python train.py --hidden_size=256 --num_attention_heads=8 --hidden_act="swiglu" --bias="none" --parallel_block=false --init="uniform" --beta1=0.9 --train_tokens=188700000 --max_steps=11518 --dataset="wikipedia_en"
Each number is 50 + 10 x the weight over its row's rms, rounded and kept within 0 to 99. Layers, rows and columns count from 0. The size before them is the row's rms in percent of the matrix's.

# down: layer 4 MLP down (transposed), 704x256, rms 0.0553, rows 177-185, columns 128-255
# gate: layer 4 MLP gate, 704x256, rms 0.0596, rows 178-185, columns 128-255
# up: layer 4 MLP up, 704x256, rms 0.0572, rows 178-185, columns 128-255
down177 097:46 57 49 48 45 42 25 57 41 59 56 48 67 41 47 41 66 49 52 68 32 53 43 58 56 63 49 47 54 44 40 44 48 29 56 32 44 53 44 43 60 43 30 34 48 66 51 46 52 42 50 48 64 38 49 37 39 47 52 57 58 48 40 62 47 51 45 38 28 45 56 36 41 57 42 53 78 53 42 49 47 53 47 60 26 46 67 58 41 45 40 48 38 40 43 46 56 59 72 42 60 25 40 49 42 42 64 65 51 50 57 44 47 49 49 50 51 48 46 50 59 58 60 48 31 34 56 62
gate178 082:41 65 73 58 43 60 40 58 61 51 62 32 50 46 56 51 15 54 48 38 54 56 41 52 44 38 57 40 55 43 58 64 50 53 40 53 51 46 61 47 49 53 42 57 60 52 71 43 54 68 40 48 49 27 41 43 42 32 45 64 27 39 51 45 43 52 41 54 57 60 55 61 54 18 51 62 48 61 35 44 42 57 41 42 53 49 44 60 40 52 42 55 41 41 70 58 56 67 54 44 39 72 68 45 41 27 38 45 34 51 44 44 54 58 61 42 45 46 64 56 62 53 49 52 53 69 37 30
up178 083:48 43 47 50 57 45 59 55 53 62 34 40 64 41 55 27 68 62 45 57 71 39 55 54 51 41 55 64 62 44 40 57 52 59 49 52 50 56 47 53 66 55 47 68 36 52 56 42 40 47 37 58 46 53 63 52 38 54 45 49 46 51 53 47 43 54 40 62 41 43 37 47 51 40 44 51 60 54 52 64 45 44 45 46 44 39 42 42 53 48 63 49 42 44 59 46 54 69 50 41 44 34 52 41 42 60 63 58 48 51 42 43 39 42 39 57 50 55 52 44 49 58 40 57 63 50 60 61
down178 086:42 54 59 41 37 42 39 58 59 38 45 34 44 56 59 37 53 57 38 60 72 51 43 41 61 55 62 39 53 45 39 46 49 59 56 40 35 41 56 67 43 48 50 85 47 56 64 54 35 46 51 37 47 56 54 62 48 55 62 66 60 50 50 41 39 49 46 45 56 51 40 52 47 49 53 58 53 56 56 38 41 50 49 42 47 55 60 45 49 71 44 49 53 48 51 44 46 56 50 53 35 58 42 36 57 73 62 53 40 47 38 68 41 28 37 60 47 57 33 45 55 41 67 44 40 46 48 31
gate179 092:54 69 68 52 46 41 34 40 52 57 45 47 59 37 52 53 49 56 40 36 61 75 58 53 49 36 41 54 50 64 56 54 47 59 49 66 34 61 47 60 52 31 50 66 51 50 27 47 45 35 44 48 41 34 68 41 41 71 55 52 66 60 56 40 51 41 37 56 55 49 51 33 58 64 52 49 28 43 49 56 51 45 63 61 47 61 68 29 47 66 62 63 64 69 53 42 50 62 53 63 36 35 48 38 50 56 53 44 47 47 67 44 57 43 53 50 35 43 63 37 59 57 48 53 50 51 73 44
up179 094:41 67 60 51 43 43 19 30 28 62 54 38 54 32 50 45 36 47 52 54 45 43 45 46 44 59 51 54 52 46 59 58 68 71 43 48 51 51 61 55 72 52 61 48 60 76 36 61 53 34 50 62 45 44 27 45 34 51 58 53 67 68 62 40 43 35 53 42 41 48 67 54 54 47 54 50 32 46 58 64 41 54 65 48 49 57 55 54 53 66 62 61 59 56 43 55 41 55 49 49 42 48 49 50 50 51 31 50 38 51 38 72 55 42 49 34 47 55 38 42 56 53 46 56 52 43 55 35
down179 092:57 43 33 57 30 74 61 66 41 39 78 61 45 53 52 54 40 42 60 44 35 34 41 44 22 44 50 33 63 37 44 38 39 41 54 46 46 39 46 45 38 56 47 41 53 50 68 52 54 44 44 44 38 58 56 72 63 53 56 54 49 48 41 48 50 54 36 44 49 50 44 60 26 49 52 53 57 60 43 47 50 49 46 49 55 48 47 65 51 32 37 46 49 45 48 50 44 45 53 52 57 54 56 47 55 62 71 75 49 56 69 54 47 39 46 58 69 49 53 46 54 51 39 36 40 40 64 71
gate180 079:41 52 30 43 50 51 39 49 49 45 50 59 55 54 60 50 27 60 45 51 64 52 55 65 56 41 42 46 44 36 39 53 45 50 51 47 58 33 53 46 61 42 66 58 47 58 69 51 55 57 33 44 59 43 52 41 42 57 46 48 43 37 49 50 29 28 34 50 51 54 46 62 43 33 62 50 49 36 44 58 47 41 45 55 37 44 53 68 45 39 57 69 35 60 60 56 42 64 55 58 33 44 42 55 46 55 43 57 52 45 44 48 59 50 57 37 29 43 74 57 41 63 60 41 62 28 72 42
up180 084:14 76 59 59 42 76 34 61 50 46 24 44 46 61 51 55 33 50 55 60 46 55 66 56 53 44 51 42 34 37 56 45 52 68 48 61 69 53 45 49 68 57 58 37 75 46 52 40 47 36 27 45 51 44 66 60 61 41 37 37 56 34 69 62 61 50 56 49 53 58 50 45 56 46 48 49 45 42 41 50 45 57 50 40 55 55 45 46 37 54 34 57 44 36 42 55 35 54 44 46 63 44 73 48 43 37 44 48 48 37 60 60 41 53 55 61 39 54 40 54 58 48 63 57 36 48 44 61
down180 082:53 76 71 60 31 65 43 53 58 37 44 54 49 57 53 52 55 69 44 59 48 61 48 41 58 47 66 46 43 65 52 42 46 39 54 67 53 56 45 43 64 47 48 29 54 33 35 60 51 32 31 49 62 33 55 41 52 42 46 49 64 42 50 59 68 58 46 41 57 50 48 48 39 57 47 72 55 50 63 48 46 67 43 42 55 63 29 35 47 58 66 39 42 34 45 53 68 62 55 47 71 42 47 46 43 46 37 47 50 51 65 55 36 48 46 67 58 61 54 55 46 33 64 58 44 64 37 66
gate181 104:31 58 47 46 59 60 51 53 49 38 47 50 64 61 55 51 43 52 51 53 55 50 57 36 63 55 49 70 41 38 39 45 34 52 47 54 42 57 46 52 44 35 43 54 54 33 52 48 60 50 49 45 46 50 67 38 53 42 63 54 41 46 50 48 34 65 48 49 28 59 36 57 44 44 58 53 46 52 57 46 37 61 38 49 53 47 48 46 24 46 52 47 65 57 44 55 43 54 55 41 56 57 45 51 63 53 51 62 40 70 62 63 49 51 52 43 68 38 30 55 39 42 58 58 61 31 47 44
up181 101:36 53 53 47 65 48 62 59 53 38 48 59 54 47 49 56 41 42 52 51 52 55 64 33 52 39 57 68 37 35 48 47 46 49 55 46 36 52 64 49 44 38 42 47 49 36 52 41 58 51 59 49 45 58 68 32 59 39 65 66 44 46 49 59 38 55 45 52 33 69 45 71 43 43 55 48 53 50 47 44 46 66 45 60 55 41 50 39 39 60 68 37 66 51 61 50 34 63 49 46 57 60 39 66 52 66 50 58 26 65 53 63 50 54 56 42 68 42 28 52 42 51 66 50 57 42 40 44
down181 102:44 55 54 59 55 39 56 60 42 44 65 53 65 44 68 55 55 63 50 33 36 39 50 49 14 27 54 73 36 56 53 53 48 52 55 47 56 55 64 96 46 51 47 61 63 39 52 56 51 44 55 34 67 41 58 34 49 63 65 56 29 49 64 54 42 57 53 47 40 58 44 55 46 57 52 52 50 63 52 33 47 63 59 52 42 49 53 46 45 40 59 34 68 64 58 43 38 59 62 44 61 60 51 56 51 41 52 58 45 60 54 65 48 37 57 42 53 47 29 57 31 50 43 58 68 53 34 64
gate182 142:47 44 54 72 45 47 53 45 39 54 61 51 64 43 28 63 58 35 42 49 43 52 42 36 35 53 39 43 45 41 69 44 47 42 64 50 43 36 37 30 41 42 63 50 25 60 47 34 68 57 41 54 36 63 45 46 53 66 57 58 71 45 50 45 61 53 42 47 55 50 57 45 48 42 40 77 33 56 37 44 46 40 56 34 39 49 54 51 70 66 45 45 39 63 47 64 41 67 37 51 44 65 41 52 49 49 50 59 41 47 43 53 60 34 48 43 55 39 54 49 45 62 70 28 37 54 57 45
up182 125:54 56 49 50 53 47 49 52 63 40 47 40 41 57 59 47 53 64 52 43 52 43 66 63 44 50 60 55 40 59 28 51 58 38 47 47 57 70 68 93 71 43 34 61 59 46 54 62 38 50 53 55 55 46 40 55 46 42 41 43 45 58 53 45 48 58 48 54 48 48 41 50 50 67 46 29 68 39 66 48 47 52 47 66 50 49 44 42 34 50 38 62 59 41 65 32 67 44 55 44 63 39 48 47 50 37 63 35 52 56 52 48 50 65 42 50 45 43 58 46 51 35 36 64 66 43 47 37
down182 113:51 51 47 50 55 52 54 50 37 54 51 53 56 42 35 57 52 40 43 56 40 57 37 48 99 51 49 50 54 50 63 46 41 56 53 51 47 41 46 00 37 51 55 42 40 54 57 50 56 54 46 51 48 51 49 48 61 57 49 65 58 50 55 56 54 46 53 48 47 49 55 48 47 41 56 66 40 53 39 42 50 47 52 41 48 43 53 48 53 60 60 42 42 60 39 59 41 60 40 65 44 67 44 52 50 54 51 66 45 46 51 55 46 40 51 52 48 47 46 49 49 50 63 42 34 51 47 61
gate183 105:56 41 57 45 47 41 55 52 49 47 52 36 56 61 53 47 48 72 43 50 59 42 52 62 65 58 57 46 49 67 48 49 56 54 38 63 72 52 34 34 47 54 59 72 63 43 50 58 42 41 39 48 40 51 66 50 54 69 61 56 50 57 30 38 48 63 43 67 68 59 25 41 51 65 45 49 50 59 32 37 55 38 64 51 58 59 51 64 51 30 43 48 41 44 40 45 75 36 49 40 42 51 61 39 44 57 47 69 48 62 45 53 34 44 49 50 34 43 53 43 56 43 48 52 50 49 42 55
up183 106:43 49 59 41 63 56 43 43 52 63 46 55 63 56 44 47 46 36 46 51 45 48 51 52 51 34 31 47 40 41 68 43 46 55 49 49 56 38 64 49 42 59 28 40 57 66 54 40 41 51 62 50 60 64 40 47 43 35 57 47 59 45 65 69 61 41 58 50 45 38 65 61 42 46 54 61 39 43 68 71 44 53 36 58 45 43 46 41 57 67 52 56 61 50 61 58 35 58 45 58 51 48 50 43 30 35 39 36 44 48 58 39 69 54 48 41 64 63 56 51 41 62 57 54 61 52 68 37
down183 104:41 54 68 52 49 58 32 53 52 61 59 37 51 61 44 47 48 45 69 49 65 25 52 46 92 50 49 52 53 60 58 50 58 60 40 57 50 58 55 37 47 66 44 52 69 50 47 39 44 57 45 56 52 43 62 56 43 51 64 54 49 42 69 45 47 62 62 76 68 36 51 44 44 59 53 55 50 55 67 63 51 52 47 41 51 44 44 51 68 49 35 52 52 47 35 56 39 42 57 67 50 40 56 54 44 51 44 39 48 65 51 40 54 60 55 42 53 40 56 48 42 60 51 51 60 41 70 37
gate184 100:46 56 41 46 45 40 39 54 48 72 43 51 62 39 59 46 41 40 48 38 48 52 56 56 57 30 64 43 44 48 43 32 40 49 45 58 36 45 41 45 41 54 52 26 30 78 70 53 42 60 38 31 51 42 51 51 53 47 44 46 60 48 38 41 38 52 37 51 44 66 40 41 41 54 55 60 65 67 38 46 66 56 55 51 47 56 53 47 54 25 43 66 35 40 58 48 46 62 52 57 51 59 33 47 46 59 33 38 48 43 56 49 66 43 61 49 45 61 46 61 40 60 57 51 55 41 58 50
up184 101:60 41 37 36 42 40 40 50 61 49 47 70 55 41 68 44 44 49 37 71 59 43 54 57 46 44 57 43 53 60 29 54 46 69 58 50 32 42 57 45 55 61 38 39 56 63 52 39 53 53 43 59 51 52 64 68 35 40 42 56 55 30 52 52 49 51 38 64 61 46 54 73 67 52 43 53 50 71 52 37 49 73 38 57 55 68 41 43 58 46 57 58 50 43 59 61 54 54 65 63 33 45 44 49 51 45 53 38 72 52 49 53 39 42 58 59 31 58 67 46 44 65 48 45 59 53 60 41
down184 101:29 69 41 56 70 69 66 58 52 56 40 44 62 39 61 62 66 45 48 61 54 60 39 53 43 51 73 21 51 49 34 47 41 58 45 37 47 29 45 51 60 37 57 47 44 56 51 65 52 47 45 32 56 53 41 40 37 45 64 52 62 47 50 47 35 46 40 54 59 59 54 53 34 42 37 45 64 44 31 50 52 64 64 55 54 48 50 35 41 48 54 61 45 56 52 55 33 48 48 70 60 54 54 43 45 56 52 44 60 61 60 60 52 41 43 59 59 62 40 40 62 51 63 57 36 55 49 32
gate185 102:56 34 62 50 49 61 50 44 35 51 46 42 49 43 41 46 39 50 36 57 70 52 36 51 50 66 53 57 49 51 74 71 45 54 49 58 37 56 56 44 51 44 33 55 43 54 31 50 43 61 47 58 47 60 55 49 45 47 43 74 38 35 42 49 55 37 61 53 60 51 53 73 54 54 37 37 28 68 56 61 51 42 51 31 65 49 57 44 61 59 50 58 49 44 56 57 57 44 48 50 23 65 68 32 53 41 51 49 33 53 62 49 56 37 51 54 44 64 63 77 53 49 63 54 57 66 60 37
up185 102:49 58 36 52 53 25 49 57 60 57 63 63 45 40 46 53 50 54 51 36 37 47 50 41 50 41 53 37 52 43 36 34 39 42 49 45 60 49 50 60 45 54 69 44 52 58 52 61 54 42 75 32 46 43 62 45 43 72 56 36 46 64 45 56 58 64 42 50 40 64 46 46 48 59 71 67 70 43 46 29 55 50 44 68 45 53 43 55 37 28 55 33 41 58 46 59 37 51 49 65 68 45 39 74 45 62 57 39 70 42 33 57 45 68 55 52 49 41 40 43 43 39 54 53 39 37 31 57
down185 102:50 69 49 51 64 49 45 49 53 66 46 53 41 63 36 54 47 36 61 48 57 45 52 46 99 43 55 39 49 45 42 26 40 35 51 57 42 32 47 22 55 51 57 47 39 55 48 42 63 39 49 47 49 45 48 37 49 71 57 44 46 49 39 60 62 57 50 54 44 66 48 37 48 52 54 26 55 37 61 39 45 52 40 37 58 47 70 60 56 51 55 49 48 51 50 64 49 50 49 57 48 50 44 46 37 53 50 40 48 55 47 40 49 60 51 60 61 43 38 40 55 44 57 53 55 49 51 65